config.yaml
n_layer: 11
d_model: 64
n_head: 1
n_kv_head: 1
head_dim: 64
d_mlp: 192
vocab_size: 8192
activation: "swiglu"
norm: "layernorm"
norm_place: "pre"
norm_eps: 1e-05
positions: "rope"
rope_base: 10000.0
rope_fraction: 1.0
qk_norm: false
attn_scale: 0.125
bias: "none"
tie_embeddings: false
parallel_block: false
extras: ["capped logits"]
init: "orth"
init_std_qkv: 0.0471
init_std_o: 0.01
init_std_up: 0.0471
init_std_down: 0.0058
init_out_by_depth: true
optimizer: "adamw"
lr: 0.00278
beta1: 0.95
beta2: 0.95
weight_decay: 0.13
lr_head: 0.00925
grad_clip: 0.5
warmup_steps: 543
schedule: "wsd"
decay_fraction: 0.843
decay_shape: "pow"
final_lr_fraction: 0.0
batch_tokens: 16384
seq_len: 1024
doc_mask: true
train_tokens: 111100000
steps: 6782
dataset: "wikipedia_en"
Each number is 200 + 20 x the weight over its row's rms, rounded and kept within 0 to 999. Layers, rows and columns count from 0. The size before them is the row's rms in percent of the matrix's.

# q: layer 5 attention query, 64x64, rms 0.104, rows 0-52, columns 0-63
# k: layer 5 attention key, 64x64, rms 0.0986, rows 0-51, columns 0-63
q0,096,208,182,191,185,222,245,189,205,218,165,182,179,216,207,192,216,185,200,218,202,208,176,210,208,185,235,198,235,212,209,208,202,239,187,201,225,196,195,195,176,200,204,167,192,194,191,200,221,176,189,211,258,207,181,197,179,169,184,197,228,173,235,174,224
k0,087,221,209,178,224,197,165,187,224,226,223,191,174,248,190,162,195,205,180,195,190,185,228,208,190,206,187,211,171,205,205,202,212,178,213,217,191,240,227,196,189,183,214,166,191,229,208,187,180,204,203,190,193,195,187,213,211,205,189,184,218,187,131,209,201
q1,061,214,205,242,182,179,195,204,175,204,202,192,184,208,210,218,200,165,204,214,223,196,189,237,225,180,201,181,219,216,222,169,188,204,212,206,157,198,169,216,212,179,188,170,199,192,217,238,185,182,208,204,205,233,213,202,179,210,164,211,198,213,225,211,254
k1,082,187,179,195,204,232,175,200,209,198,204,178,189,175,216,225,159,212,176,164,202,231,224,215,213,219,198,208,195,207,225,215,226,206,203,216,224,190,223,181,223,193,203,211,166,211,203,211,177,203,193,187,166,186,229,217,217,207,202,169,205,143,170,189,175
q2,106,220,220,231,209,173,164,220,211,192,227,214,210,182,189,212,190,213,193,184,198,164,201,185,200,211,163,188,171,200,182,177,193,148,216,194,192,204,179,196,223,178,186,214,212,200,203,226,193,213,198,207,143,208,229,200,215,235,195,208,173,227,192,224,215
k2,101,167,205,226,174,222,196,224,203,165,191,204,197,137,223,248,195,205,204,189,190,227,185,209,204,193,233,201,216,187,201,199,209,213,194,191,208,192,200,166,196,199,189,206,188,169,199,215,190,208,226,179,189,181,247,200,213,213,205,231,177,171,206,179,173
q3,091,221,193,199,197,191,200,211,212,202,170,166,191,216,207,198,211,211,181,184,216,202,195,187,214,154,223,233,235,206,223,169,178,209,188,188,206,202,230,206,211,228,225,181,172,186,184,201,202,186,193,187,250,205,180,223,167,192,192,239,235,198,224,177,217
k3,095,211,165,216,198,199,197,189,208,186,171,183,217,217,177,190,189,212,206,230,187,197,192,235,161,239,170,161,220,204,194,218,210,215,208,221,176,225,188,185,208,181,211,164,216,207,217,219,202,184,193,203,219,228,192,208,230,189,164,176,225,198,156,204,211
q4,095,183,198,184,193,207,249,174,194,192,178,188,180,235,208,193,193,186,213,202,212,234,197,219,220,188,237,210,216,187,210,247,217,236,181,214,216,196,198,185,165,228,206,192,193,188,197,188,211,198,199,200,251,188,164,203,188,165,186,193,227,174,208,197,213
k4,091,196,188,182,221,200,209,176,220,232,192,201,188,266,190,174,208,168,218,214,194,171,214,202,195,207,180,195,197,201,204,218,205,180,202,221,171,224,178,232,179,184,202,186,238,203,184,187,200,210,181,198,210,214,165,183,162,217,192,193,223,218,209,232,232
q5,080,208,218,176,183,198,214,199,229,217,211,189,194,164,232,194,183,228,184,225,167,196,190,200,208,242,184,174,197,169,175,209,205,204,216,220,226,234,198,192,190,216,207,218,199,194,217,188,191,181,197,208,174,172,214,173,234,213,194,166,186,220,185,215,149
k5,104,223,233,193,188,181,186,212,208,221,232,245,194,189,193,196,223,185,195,193,188,180,192,185,210,174,243,223,195,171,199,179,207,187,184,184,206,220,199,204,194,202,197,233,196,189,193,189,219,249,176,193,178,170,205,204,185,192,223,225,165,243,216,173,192
q6,110,244,204,184,190,208,159,236,225,173,203,180,208,188,199,198,198,210,196,184,240,152,207,199,213,183,185,201,184,202,198,183,180,157,211,184,204,205,199,196,232,166,225,197,178,197,212,220,209,159,191,213,214,219,220,241,208,202,214,201,206,213,210,177,179
k6,108,212,220,214,179,231,179,246,220,219,202,197,181,149,205,208,204,223,216,188,206,188,188,217,150,198,194,208,211,179,196,193,201,230,234,218,215,221,193,199,179,177,174,205,197,234,202,212,170,208,184,176,188,186,229,184,208,179,202,227,195,205,205,159,186
q7,090,185,199,213,201,222,175,199,196,205,216,227,210,196,195,203,226,209,215,220,171,188,171,188,190,229,186,175,175,175,171,168,198,168,210,205,210,214,180,225,180,195,178,220,226,214,209,202,171,183,199,193,163,213,246,170,225,242,200,184,191,222,181,212,175
k7,094,172,208,193,225,201,170,208,171,187,227,223,210,172,203,226,179,220,181,198,196,203,199,161,224,201,215,227,214,177,199,177,209,196,190,165,223,228,204,194,213,219,172,222,204,187,187,211,190,244,195,161,171,184,205,221,209,208,238,216,177,198,221,184,178
q8,091,214,184,190,177,206,150,195,191,182,212,225,215,197,165,196,183,203,210,195,221,161,185,178,183,171,177,213,177,203,187,195,216,152,227,185,172,221,198,180,214,198,203,226,219,219,223,223,207,199,196,207,193,210,245,213,230,207,233,213,202,201,199,189,168
k8,085,156,218,180,191,233,215,240,193,177,219,201,178,158,205,214,191,204,200,192,211,207,186,201,197,168,182,224,189,181,207,179,211,217,221,194,214,168,201,217,220,217,169,205,204,204,218,227,207,229,190,183,183,192,234,198,232,212,221,193,171,181,245,203,193
q9,115,174,170,186,215,205,216,227,218,228,196,231,170,194,198,179,233,228,198,219,178,217,189,195,183,215,184,210,183,216,191,205,191,175,216,180,202,223,182,202,176,241,199,195,233,181,199,179,195,180,172,244,193,196,209,201,211,201,170,198,192,216,219,215,148
k9,114,174,219,191,206,216,202,189,184,139,231,232,215,195,202,196,212,221,184,205,224,222,200,215,222,219,212,198,212,160,206,184,221,193,162,175,207,247,197,228,175,213,184,231,223,212,207,185,215,218,188,179,194,187,182,218,183,230,191,206,176,205,190,192,202
q10,096,176,242,185,198,207,215,187,238,201,208,216,212,182,209,217,204,201,188,206,205,174,217,206,226,203,221,153,202,164,199,166,191,230,220,209,225,191,206,206,191,201,200,217,143,187,199,173,194,228,215,221,199,204,185,240,189,174,186,173,225,186,191,183,202
k10,124,223,184,242,195,171,192,206,219,226,174,176,202,241,220,196,201,166,193,228,213,227,205,175,202,202,178,226,212,223,186,199,188,201,178,187,173,245,173,216,173,187,187,186,214,201,224,203,205,194,197,172,194,186,164,176,188,187,183,232,199,175,199,210,217
q11,094,180,218,186,197,237,200,234,189,211,208,214,202,189,226,192,199,217,177,221,208,167,198,216,196,193,185,177,195,183,217,191,193,163,192,165,206,209,184,185,182,214,178,182,236,167,183,207,187,188,184,213,198,195,220,203,212,213,182,204,178,260,198,245,162
k11,083,164,225,177,186,233,198,178,207,187,230,195,193,240,197,212,204,242,179,175,235,195,225,204,213,202,174,214,185,150,189,178,220,188,166,191,192,250,202,185,200,211,213,201,232,185,202,193,202,217,207,202,198,182,186,228,210,202,210,189,184,214,183,198,180
q12,089,228,186,162,201,208,176,223,181,192,167,195,223,170,200,183,217,221,189,183,222,206,195,196,166,170,166,184,180,225,222,200,192,199,196,181,205,180,200,179,230,226,227,181,222,186,210,215,185,181,199,206,188,218,231,213,226,220,202,190,190,214,204,179,145
k12,106,192,213,177,178,231,193,236,190,180,223,221,178,151,230,192,188,235,214,189,166,195,171,194,184,198,175,215,178,226,179,191,209,217,196,205,223,203,199,220,203,216,186,214,217,184,202,203,185,185,201,184,201,209,254,178,228,203,197,229,168,202,202,183,223
q13,112,203,192,218,232,197,208,193,218,252,161,204,185,232,241,184,221,195,193,207,173,198,215,200,176,226,193,196,205,196,229,215,163,228,195,197,192,220,186,204,164,229,209,196,177,157,213,204,211,209,180,204,226,208,170,192,214,210,167,208,197,181,196,187,179
k13,092,215,206,216,193,225,205,167,200,166,199,226,221,225,199,201,234,196,185,185,175,218,230,213,198,229,240,189,195,175,207,214,211,198,187,210,178,238,172,226,184,194,207,196,196,224,171,178,217,210,229,180,188,166,156,215,165,205,194,199,214,207,194,188,177
q14,097,182,192,194,209,183,195,195,211,160,182,205,217,190,189,158,209,206,229,215,200,246,203,239,213,181,179,190,216,203,201,209,210,185,209,206,163,240,171,158,175,196,178,230,212,230,198,241,204,211,199,189,184,193,187,203,223,188,182,199,236,200,199,181,191
k14,096,188,167,219,215,211,207,201,240,202,171,194,207,203,230,193,185,160,224,194,190,178,179,221,202,199,224,210,198,215,205,162,170,226,196,210,184,201,193,223,232,199,203,185,188,180,215,206,211,182,187,180,259,212,158,170,218,232,210,215,196,185,194,195,194
q15,086,217,233,204,202,185,211,160,201,206,214,193,232,222,201,207,223,216,167,201,219,185,222,215,201,231,270,199,215,195,200,174,193,217,181,208,179,201,196,243,162,212,195,167,196,211,171,204,212,200,195,202,206,191,178,187,166,195,174,174,201,204,211,200,207
k15,131,230,193,211,223,147,182,194,233,219,171,167,194,243,208,223,183,186,210,230,216,192,226,200,214,193,174,192,207,213,183,238,203,211,198,212,174,199,201,193,180,214,202,173,186,186,205,188,203,181,214,189,209,179,146,197,181,191,179,180,215,185,194,207,224
q16,112,211,190,197,164,225,222,201,198,222,199,222,193,192,182,177,212,233,207,191,199,210,156,173,193,185,180,164,194,189,181,165,180,219,216,216,174,193,220,173,211,189,203,201,201,181,211,224,190,225,188,233,193,230,243,183,221,220,194,205,185,237,215,225,180
k16,090,163,182,177,204,215,201,202,184,185,224,205,185,216,218,190,167,215,210,197,194,194,178,218,198,189,192,241,174,210,166,161,183,207,203,175,237,228,198,205,215,220,202,192,225,193,219,239,213,227,205,183,223,212,245,189,228,197,189,226,177,205,203,198,171
q17,104,173,186,229,234,209,218,238,220,197,178,220,188,207,205,211,207,188,191,226,216,167,192,206,200,219,206,205,189,194,212,195,182,182,213,195,210,189,150,177,212,261,215,217,189,157,202,167,201,180,197,194,227,209,213,202,219,187,185,208,217,187,161,188,184
k17,128,180,203,198,183,240,219,181,221,179,223,231,195,198,182,187,189,238,182,183,180,210,200,227,222,229,228,189,174,149,199,178,192,189,186,233,210,233,190,217,172,199,180,206,184,203,214,196,204,223,195,178,175,200,226,207,205,225,188,187,206,226,168,203,179
q18,093,223,163,199,192,185,168,213,203,171,204,222,181,182,188,202,209,227,201,196,201,216,173,212,156,178,173,220,187,218,215,200,184,179,204,218,185,212,186,191,197,176,210,229,225,208,216,212,237,179,225,174,208,230,232,202,228,181,214,213,194,173,196,203,156
k18,089,185,201,183,203,200,217,209,214,201,214,194,170,174,252,173,212,200,204,201,195,185,164,196,207,201,182,223,197,193,221,184,187,241,203,208,167,211,212,211,204,223,212,154,203,204,193,213,178,244,190,221,241,228,195,172,202,215,191,167,169,202,204,195,227
q19,107,206,187,173,194,188,191,209,209,223,200,216,200,213,199,198,219,219,228,213,186,209,222,228,178,203,207,161,187,207,236,199,169,188,198,200,187,205,191,212,180,238,206,154,193,148,216,203,209,155,220,204,232,231,212,190,224,207,166,179,208,178,186,212,192
k19,108,179,188,187,187,223,177,234,217,185,202,227,154,185,214,200,207,205,178,195,175,203,209,223,197,202,193,215,211,182,189,163,180,199,210,219,228,242,187,179,223,216,194,225,179,198,255,222,195,200,207,191,174,179,211,214,223,219,188,217,177,222,204,170,180
q20,128,195,201,198,204,198,206,192,240,213,197,194,214,223,179,174,190,201,228,222,166,196,244,203,191,206,218,203,192,171,203,181,174,183,191,208,179,195,170,191,180,203,179,188,173,182,252,197,236,217,235,201,227,220,183,209,207,187,173,176,180,220,220,209,166
k20,181,222,197,217,208,198,201,188,229,223,191,192,184,217,205,179,228,190,203,196,169,212,238,209,204,221,206,208,207,203,193,215,186,187,200,233,148,208,183,197,174,183,194,194,162,220,223,183,217,192,217,199,216,206,129,214,159,187,176,188,220,182,201,200,200
q21,106,217,180,204,221,190,199,189,202,219,158,217,231,206,209,184,248,190,219,227,216,228,167,180,207,196,189,154,201,187,221,220,202,204,211,191,156,194,209,224,201,216,207,193,208,216,180,173,188,153,190,181,219,205,202,205,195,172,207,209,182,192,223,213,235
k21,147,188,184,189,234,171,226,200,214,210,178,167,218,236,243,201,216,183,221,217,197,210,187,191,198,212,208,176,224,178,213,227,220,239,199,211,170,195,209,192,171,206,204,206,185,216,190,186,189,187,199,180,219,188,143,197,181,196,180,199,167,200,202,229,227
q22,082,151,205,182,193,249,202,214,198,182,203,216,205,199,182,194,200,182,211,231,223,201,195,185,184,208,200,226,186,229,167,172,171,205,200,165,210,181,211,223,213,191,227,202,197,149,208,199,234,214,207,192,179,184,214,188,200,218,228,224,195,173,194,207,165
k22,081,200,215,180,193,185,222,182,201,196,243,193,194,193,209,172,195,212,194,174,179,189,211,233,179,195,219,203,181,203,184,210,246,195,189,207,201,197,196,201,182,193,207,173,232,213,176,182,192,254,204,207,233,221,212,218,182,168,202,167,185,258,201,194,205
q23,101,209,203,226,247,183,192,199,216,193,211,183,191,219,191,209,218,158,187,210,192,225,224,211,192,190,183,220,213,196,188,182,199,188,197,209,164,195,221,193,185,217,241,218,197,207,210,163,224,211,201,204,229,206,158,200,167,166,172,208,207,168,240,184,211
k23,071,185,188,229,214,183,191,209,210,194,151,231,203,157,179,230,219,193,189,206,230,214,189,188,181,194,196,151,215,188,213,202,191,170,193,209,211,187,180,184,196,178,191,232,199,218,212,223,206,203,200,205,141,211,206,234,235,212,214,223,207,201,204,186,197
q24,093,222,155,206,203,187,187,213,210,201,178,198,225,227,179,188,189,186,255,201,200,168,189,219,191,218,226,142,222,208,220,231,210,203,194,179,214,193,192,214,199,164,216,218,201,195,198,205,183,192,171,200,189,223,202,221,211,197,218,172,243,200,216,205,208
k24,100,211,187,180,202,232,202,197,237,218,224,195,222,223,237,171,193,221,214,178,201,184,179,172,208,197,189,250,203,185,231,219,200,222,197,204,163,227,187,217,172,197,185,183,194,187,187,195,183,201,189,178,207,207,149,189,189,182,180,193,208,202,240,198,224
q25,104,203,199,204,174,243,197,202,182,194,199,181,215,210,213,199,197,167,200,212,156,209,215,200,198,181,200,246,191,210,226,229,216,200,144,184,210,185,230,198,206,189,202,195,234,156,170,225,219,188,193,194,222,204,204,189,198,215,214,197,161,192,224,210,175
k25,104,201,227,171,205,180,167,212,200,205,214,190,161,238,168,181,183,201,203,202,186,203,207,213,178,169,211,187,202,230,219,205,184,188,201,218,195,209,218,160,177,160,240,189,238,190,191,213,192,206,216,238,204,193,191,211,188,196,195,196,226,238,224,179,209
q26,100,183,195,193,195,209,225,196,163,198,186,211,163,190,180,201,170,158,248,242,189,239,203,236,193,198,186,204,230,195,174,201,178,192,208,245,203,198,203,196,183,191,195,211,211,209,235,191,208,206,204,191,226,213,190,197,184,186,215,199,196,168,226,226,183
k26,100,170,216,197,182,207,201,170,232,182,194,199,185,191,236,165,194,163,197,175,208,222,170,205,166,192,190,198,221,213,217,181,186,181,202,176,209,205,210,207,185,191,199,179,201,222,215,214,212,178,207,255,211,226,209,231,192,179,190,194,184,246,226,219,188
q27,098,240,196,181,155,189,221,167,205,218,190,196,187,198,202,192,215,248,207,166,158,221,197,222,232,194,204,169,227,186,212,207,200,194,187,190,193,185,208,190,200,195,175,191,164,219,210,229,180,200,232,192,199,230,198,179,204,221,194,200,209,234,177,211,217
k27,104,215,156,202,166,196,171,221,168,199,178,201,197,229,185,193,204,206,209,214,181,219,203,204,203,199,198,221,201,211,210,220,147,233,227,181,207,226,191,191,225,209,190,200,181,190,230,227,214,153,223,185,213,171,201,187,175,226,215,220,212,168,201,200,198
q28,116,217,187,208,197,214,169,173,223,205,225,188,208,197,217,191,210,220,172,152,164,187,218,161,216,192,191,221,206,218,211,218,223,212,188,207,200,170,233,167,202,159,185,229,178,229,192,207,217,200,236,205,198,188,184,220,204,203,199,190,164,187,217,205,220
k28,101,220,195,219,193,199,171,225,184,236,161,215,177,203,134,211,210,177,204,222,209,218,239,175,203,174,221,199,207,220,214,206,182,188,198,189,188,182,180,193,215,172,187,226,199,195,205,203,196,186,188,190,173,189,192,219,205,208,240,216,223,161,205,187,213
q29,101,160,202,203,202,203,213,233,211,173,240,161,200,196,220,184,187,174,212,216,214,198,183,237,217,183,208,191,214,212,194,169,203,184,240,202,224,218,208,232,208,204,213,174,168,182,237,205,198,210,176,227,209,201,187,224,201,190,182,192,180,237,171,191,209
k29,096,197,231,179,220,224,209,183,219,180,201,191,219,197,221,207,214,206,203,184,220,167,176,200,185,222,207,207,199,198,159,205,193,184,212,217,240,207,157,228,200,164,224,201,190,208,160,173,209,205,218,190,236,222,212,176,201,171,204,194,211,208,155,203,176
q30,096,181,209,214,181,201,231,219,186,162,221,171,205,181,234,223,160,188,185,215,207,200,196,237,193,225,223,205,162,211,159,195,217,173,195,201,214,192,178,220,205,250,222,177,220,199,201,193,183,211,203,191,204,193,199,194,209,203,178,218,212,216,175,163,207
k30,094,179,234,182,194,219,201,191,204,170,207,209,237,175,195,215,189,230,188,214,210,184,186,211,187,233,239,158,191,191,182,214,200,196,195,217,231,189,178,211,197,210,232,166,209,213,204,205,220,215,223,228,201,196,236,168,174,196,173,198,224,233,184,203,182
q31,108,226,181,219,205,206,206,212,175,192,210,189,197,175,204,184,185,174,229,228,250,200,203,219,205,170,243,171,206,197,198,191,219,194,233,209,173,168,212,175,194,190,242,224,193,231,185,150,191,200,207,219,200,189,216,210,201,184,191,181,201,182,203,214,222
k31,105,169,181,194,220,237,200,202,214,221,192,182,194,197,217,192,206,157,186,208,212,167,210,200,167,228,180,193,208,150,218,202,238,224,171,190,191,181,169,242,177,208,188,221,189,210,180,194,216,193,191,225,190,196,215,202,200,170,237,196,197,186,212,220,198
q32,087,165,189,163,201,223,236,185,218,234,175,212,200,207,213,207,217,219,178,200,186,238,201,190,195,181,230,192,226,198,206,228,208,231,178,193,213,200,222,194,162,232,236,205,214,192,182,188,195,225,211,208,204,177,170,195,212,153,212,180,205,195,219,184,197
k32,099,219,219,185,227,171,212,186,208,209,201,204,195,251,170,169,217,179,216,233,208,167,194,188,194,212,190,195,208,203,191,194,169,188,194,194,187,240,202,223,200,206,194,179,218,207,204,170,195,203,214,218,237,191,163,187,173,187,182,222,217,242,179,206,235
q33,099,191,184,180,193,213,257,190,191,228,175,190,200,218,210,196,219,189,199,211,189,229,191,219,212,187,247,201,227,196,208,218,210,251,185,198,222,198,215,206,160,216,211,183,193,191,199,185,194,203,191,220,244,184,174,197,197,161,191,178,218,177,216,180,219
k33,090,219,218,178,225,181,175,176,215,220,212,194,152,260,203,164,190,177,198,218,200,176,231,192,212,231,167,194,203,202,207,197,190,177,177,210,186,231,217,213,210,197,206,191,205,194,192,176,216,214,211,198,201,167,167,198,195,195,185,191,222,208,169,230,201
q34,068,236,201,229,189,195,188,189,183,198,202,168,208,217,188,203,151,150,232,200,203,219,200,230,213,191,210,193,182,186,193,216,215,229,209,163,213,193,208,194,177,174,198,202,180,218,207,194,208,182,199,228,199,215,194,183,198,223,178,196,247,180,221,186,243
k34,075,219,204,205,193,217,194,202,189,206,244,211,212,182,190,191,223,204,203,189,197,187,209,204,213,195,225,228,186,190,202,188,179,196,210,208,185,173,203,194,225,169,219,216,160,222,200,214,177,196,180,182,162,198,226,225,220,167,227,190,189,184,237,195,131
q35,080,190,174,209,200,239,223,182,189,204,224,228,203,185,208,203,220,204,217,255,180,180,187,184,232,211,217,204,193,209,180,233,197,231,211,221,204,219,182,195,205,225,202,214,219,202,155,210,194,196,192,177,207,190,194,186,214,207,192,155,179,185,230,209,155
k35,086,202,238,184,193,209,208,177,184,233,217,195,184,214,241,210,212,180,208,186,236,198,211,230,197,194,220,189,180,205,189,200,193,178,148,198,207,183,204,178,197,176,218,205,210,194,208,181,214,179,245,213,227,239,188,179,191,212,199,193,223,185,160,191,232
q36,076,170,185,193,218,227,238,183,177,220,182,196,179,190,205,167,221,191,198,224,171,246,193,196,211,209,212,234,230,215,218,207,187,229,196,215,183,199,230,214,197,222,197,179,216,211,178,190,201,203,178,184,239,187,179,209,170,173,192,232,200,195,228,180,194
k36,092,221,183,193,202,184,234,148,195,179,182,180,225,229,186,189,215,197,217,221,218,187,204,241,183,222,215,165,207,199,182,197,182,185,209,218,174,198,205,222,191,207,236,198,211,196,199,180,218,192,190,217,217,232,174,212,203,209,176,171,217,217,150,200,221
q37,097,209,222,215,193,187,200,194,201,166,187,158,225,240,189,206,154,203,210,174,233,189,202,179,188,185,211,207,199,187,204,210,228,169,203,200,211,153,202,205,217,188,181,178,178,180,204,198,209,189,225,178,193,186,216,222,190,201,244,217,234,200,173,208,172
k37,081,153,209,196,202,202,223,205,181,189,202,158,194,191,192,191,161,188,208,205,188,180,207,209,188,193,176,193,189,179,186,201,232,210,191,192,225,197,180,214,183,202,182,220,231,235,210,225,187,204,176,201,162,199,223,222,216,217,240,191,198,196,220,196,262
q38,072,182,214,193,221,179,201,194,235,195,207,244,152,203,222,189,184,212,203,185,178,214,188,182,221,221,186,219,188,210,183,178,172,169,221,219,223,247,181,224,209,183,209,190,190,214,213,213,201,193,181,213,233,178,189,225,200,202,152,214,177,193,196,185,208
k38,085,215,215,215,196,216,205,212,210,170,203,207,220,175,200,230,228,218,197,219,234,184,204,162,195,247,225,188,231,209,208,184,192,186,197,204,181,229,237,203,190,212,217,204,196,205,219,203,169,162,192,171,231,199,171,188,187,200,200,193,194,185,144,191,197
q39,083,191,195,192,195,186,240,182,199,170,210,183,218,204,218,209,208,225,189,198,219,177,207,219,189,185,210,151,221,173,191,214,201,213,181,210,245,188,181,217,180,237,194,176,181,168,222,183,224,229,245,210,203,204,173,193,192,179,180,178,225,193,209,183,204
k39,096,194,184,203,204,210,206,211,209,208,169,169,191,243,185,185,169,181,206,212,200,211,214,183,195,199,176,203,199,200,184,233,199,201,205,201,174,254,194,209,195,177,187,166,231,218,211,209,192,196,193,170,265,191,176,199,170,220,204,196,215,192,214,219,236
q40,076,200,203,195,195,178,219,199,201,188,187,189,182,219,213,196,176,172,211,187,204,189,215,197,214,205,239,267,215,198,227,235,200,183,198,207,217,197,202,196,203,224,186,165,175,205,205,202,220,192,206,180,247,154,172,229,171,185,186,221,226,197,191,211,214
k40,092,188,206,211,222,224,205,190,222,198,163,187,208,229,175,184,205,185,212,222,226,181,208,200,179,257,177,185,199,183,221,203,203,170,210,199,172,214,224,206,181,166,224,179,221,230,206,207,193,177,206,229,195,227,173,203,208,207,191,160,236,209,176,206,209
q41,102,197,233,207,173,206,182,200,198,144,228,180,233,184,183,243,183,204,181,214,213,207,205,239,213,203,236,184,200,163,213,209,238,209,173,203,203,180,214,207,204,200,185,154,223,175,185,202,207,197,206,204,213,186,190,203,181,182,194,211,198,210,212,235,208
k41,083,185,184,213,208,192,220,195,211,205,169,166,204,226,202,176,178,214,221,207,232,186,194,207,204,166,164,204,190,194,186,215,175,187,193,241,165,173,200,170,206,187,229,185,195,202,202,213,219,188,199,232,219,230,210,189,218,213,184,152,239,210,193,197,228
q42,088,159,198,196,189,240,221,192,227,199,192,179,170,194,225,224,219,186,200,201,180,205,215,206,195,166,207,187,228,202,200,201,205,225,188,208,216,193,170,184,207,191,237,197,191,152,204,179,233,211,224,203,207,229,158,232,181,178,181,191,193,208,212,214,232
k42,077,207,205,189,207,164,180,178,210,231,185,212,162,236,208,182,221,200,211,202,194,237,219,233,198,212,181,191,204,187,202,212,179,184,203,236,196,190,165,203,171,202,220,200,180,189,218,194,182,179,218,225,215,223,197,184,169,195,194,170,201,206,147,212,234
q43,102,210,201,203,184,195,205,167,184,152,212,169,238,214,208,194,193,180,210,194,219,206,223,237,214,210,212,224,203,199,198,226,226,194,180,211,202,178,196,221,194,206,188,156,174,181,207,220,231,218,227,190,220,192,163,185,177,188,182,196,210,199,234,184,241
k43,111,207,195,195,215,187,225,190,235,222,155,181,180,243,192,191,177,188,201,193,190,167,212,210,185,191,198,192,189,229,202,214,188,181,222,243,174,182,202,184,190,175,233,188,193,215,191,193,209,163,210,203,239,217,186,200,202,194,176,176,244,209,176,207,218
q44,112,220,205,197,192,191,158,203,187,185,196,210,220,177,156,176,191,197,234,182,229,196,187,197,199,177,182,197,173,193,193,188,200,192,232,166,178,204,240,177,238,186,196,225,175,216,205,217,201,197,199,184,203,202,245,228,209,192,227,220,212,181,202,169,173
k44,081,190,156,220,210,209,214,248,186,218,187,195,207,164,202,196,188,192,215,208,198,199,167,195,171,190,200,224,189,223,187,162,195,215,230,198,190,178,186,216,237,193,169,192,219,187,223,243,186,196,207,214,170,197,229,183,241,224,201,209,190,200,198,176,203
q45,094,180,184,192,206,188,191,227,197,246,181,218,172,167,220,193,230,207,187,185,166,222,174,181,182,184,187,195,187,213,208,186,190,219,197,181,208,221,226,166,218,210,185,250,228,203,178,190,192,196,183,191,204,215,236,184,216,199,192,225,171,235,203,210,177
k45,100,181,185,191,202,205,213,202,147,162,237,209,194,202,203,199,190,222,191,201,209,215,181,216,218,192,199,213,210,181,185,138,192,197,196,184,224,250,196,202,199,214,186,219,198,196,205,205,208,257,190,180,194,207,207,218,243,206,205,209,169,219,197,190,178
q46,100,182,233,201,179,186,200,176,227,183,223,213,213,191,193,225,221,185,196,195,179,216,197,192,222,207,189,220,186,196,155,162,200,221,217,184,198,192,237,239,217,174,219,220,169,227,223,181,202,224,229,205,191,207,180,216,174,205,195,201,201,165,222,195,234
k46,092,216,194,239,216,149,187,211,199,209,163,205,214,193,198,217,211,181,206,213,208,222,199,187,185,184,218,189,235,265,191,240,176,198,222,188,211,146,188,185,200,194,186,196,176,197,204,236,194,194,216,181,211,209,204,192,190,199,199,216,215,177,211,192,217
q47,104,183,195,199,202,201,230,163,228,210,211,186,188,228,207,197,192,187,184,223,193,210,234,216,184,208,215,187,247,182,190,192,196,202,200,225,192,179,163,213,167,202,211,188,179,194,223,181,218,216,231,217,226,212,148,203,173,181,168,174,217,190,208,226,214
k47,066,221,208,225,217,172,175,173,237,208,154,219,198,193,185,198,229,187,199,188,187,221,224,212,194,209,210,194,209,210,229,233,192,188,187,207,187,180,175,219,176,211,185,193,168,203,203,200,230,167,225,214,191,190,172,203,161,200,188,197,219,153,193,229,198
q48,096,218,216,222,195,200,187,192,197,187,223,185,206,171,178,201,193,221,174,195,244,188,221,203,226,170,218,187,192,176,201,151,202,196,213,205,180,167,237,184,238,168,223,216,168,206,215,175,207,212,212,220,208,198,209,242,179,188,195,193,190,182,210,178,222
k48,118,245,184,229,168,172,206,191,198,232,183,144,172,221,217,190,222,188,208,249,188,219,199,188,193,209,171,210,193,195,173,218,193,218,197,207,155,204,196,200,186,197,185,181,196,223,202,221,200,171,200,225,228,222,204,190,198,197,210,195,215,169,207,197,205
q49,120,218,202,179,221,199,179,199,173,198,181,206,197,202,207,189,227,207,215,218,207,230,190,183,172,162,157,208,186,206,227,212,212,202,200,219,192,235,229,182,218,191,220,243,216,222,177,195,197,150,187,228,148,184,213,202,205,209,218,212,198,184,193,212,182
k49,079,173,205,225,205,221,214,210,206,208,238,213,188,165,250,192,184,188,211,190,209,165,178,207,205,165,172,192,190,185,201,169,227,225,194,197,198,185,178,210,211,219,205,220,217,175,188,178,187,208,182,200,223,198,199,194,243,227,211,192,155,235,212,206,198
q50,098,201,219,217,204,226,187,203,199,193,198,200,183,197,187,235,199,184,181,211,182,189,230,215,247,183,211,241,225,223,151,182,217,162,195,198,196,200,179,180,185,190,189,216,194,198,204,187,203,244,235,197,228,191,172,222,172,184,191,186,179,208,230,212,207
k50,087,205,208,215,192,169,176,175,222,227,154,191,181,219,176,209,213,186,208,207,188,216,234,180,206,198,186,175,223,188,195,241,181,173,193,209,181,184,200,171,188,185,184,207,183,225,219,204,206,170,226,191,204,212,173,229,164,198,203,183,236,175,226,213,216
q51,114,181,170,174,187,203,215,216,180,190,218,209,217,178,187,185,199,211,201,216,210,177,181,165,178,187,191,176,180,188,222,204,201,212,188,191,224,193,229,227,234,197,223,215,191,206,188,199,186,175,186,225,145,192,244,212,227,221,240,192,202,189,163,189,198
k51,090,192,177,181,182,226,216,218,189,217,263,203,189,176,227,165,179,217,188,185,197,163,186,204,215,179,196,224,184,212,204,164,207,224,202,195,197,197,201,217,224,199,191,194,222,179,189,196,176,224,186,225,228,195,245,172,228,209,212,206,180,223,197,197,192
q52,149,215,210,218,224,189,196,178,210,193,169,177,212,222,206,210,221,171,194,210,169,225,238,220,214,221,220,211,224,196,192,235,217,189,184,223,181,209,183,193,169,211,200,204,179,203,205,188,212,219,217,190,222,186,141,204,164,184,154,191,212,192,218,192,219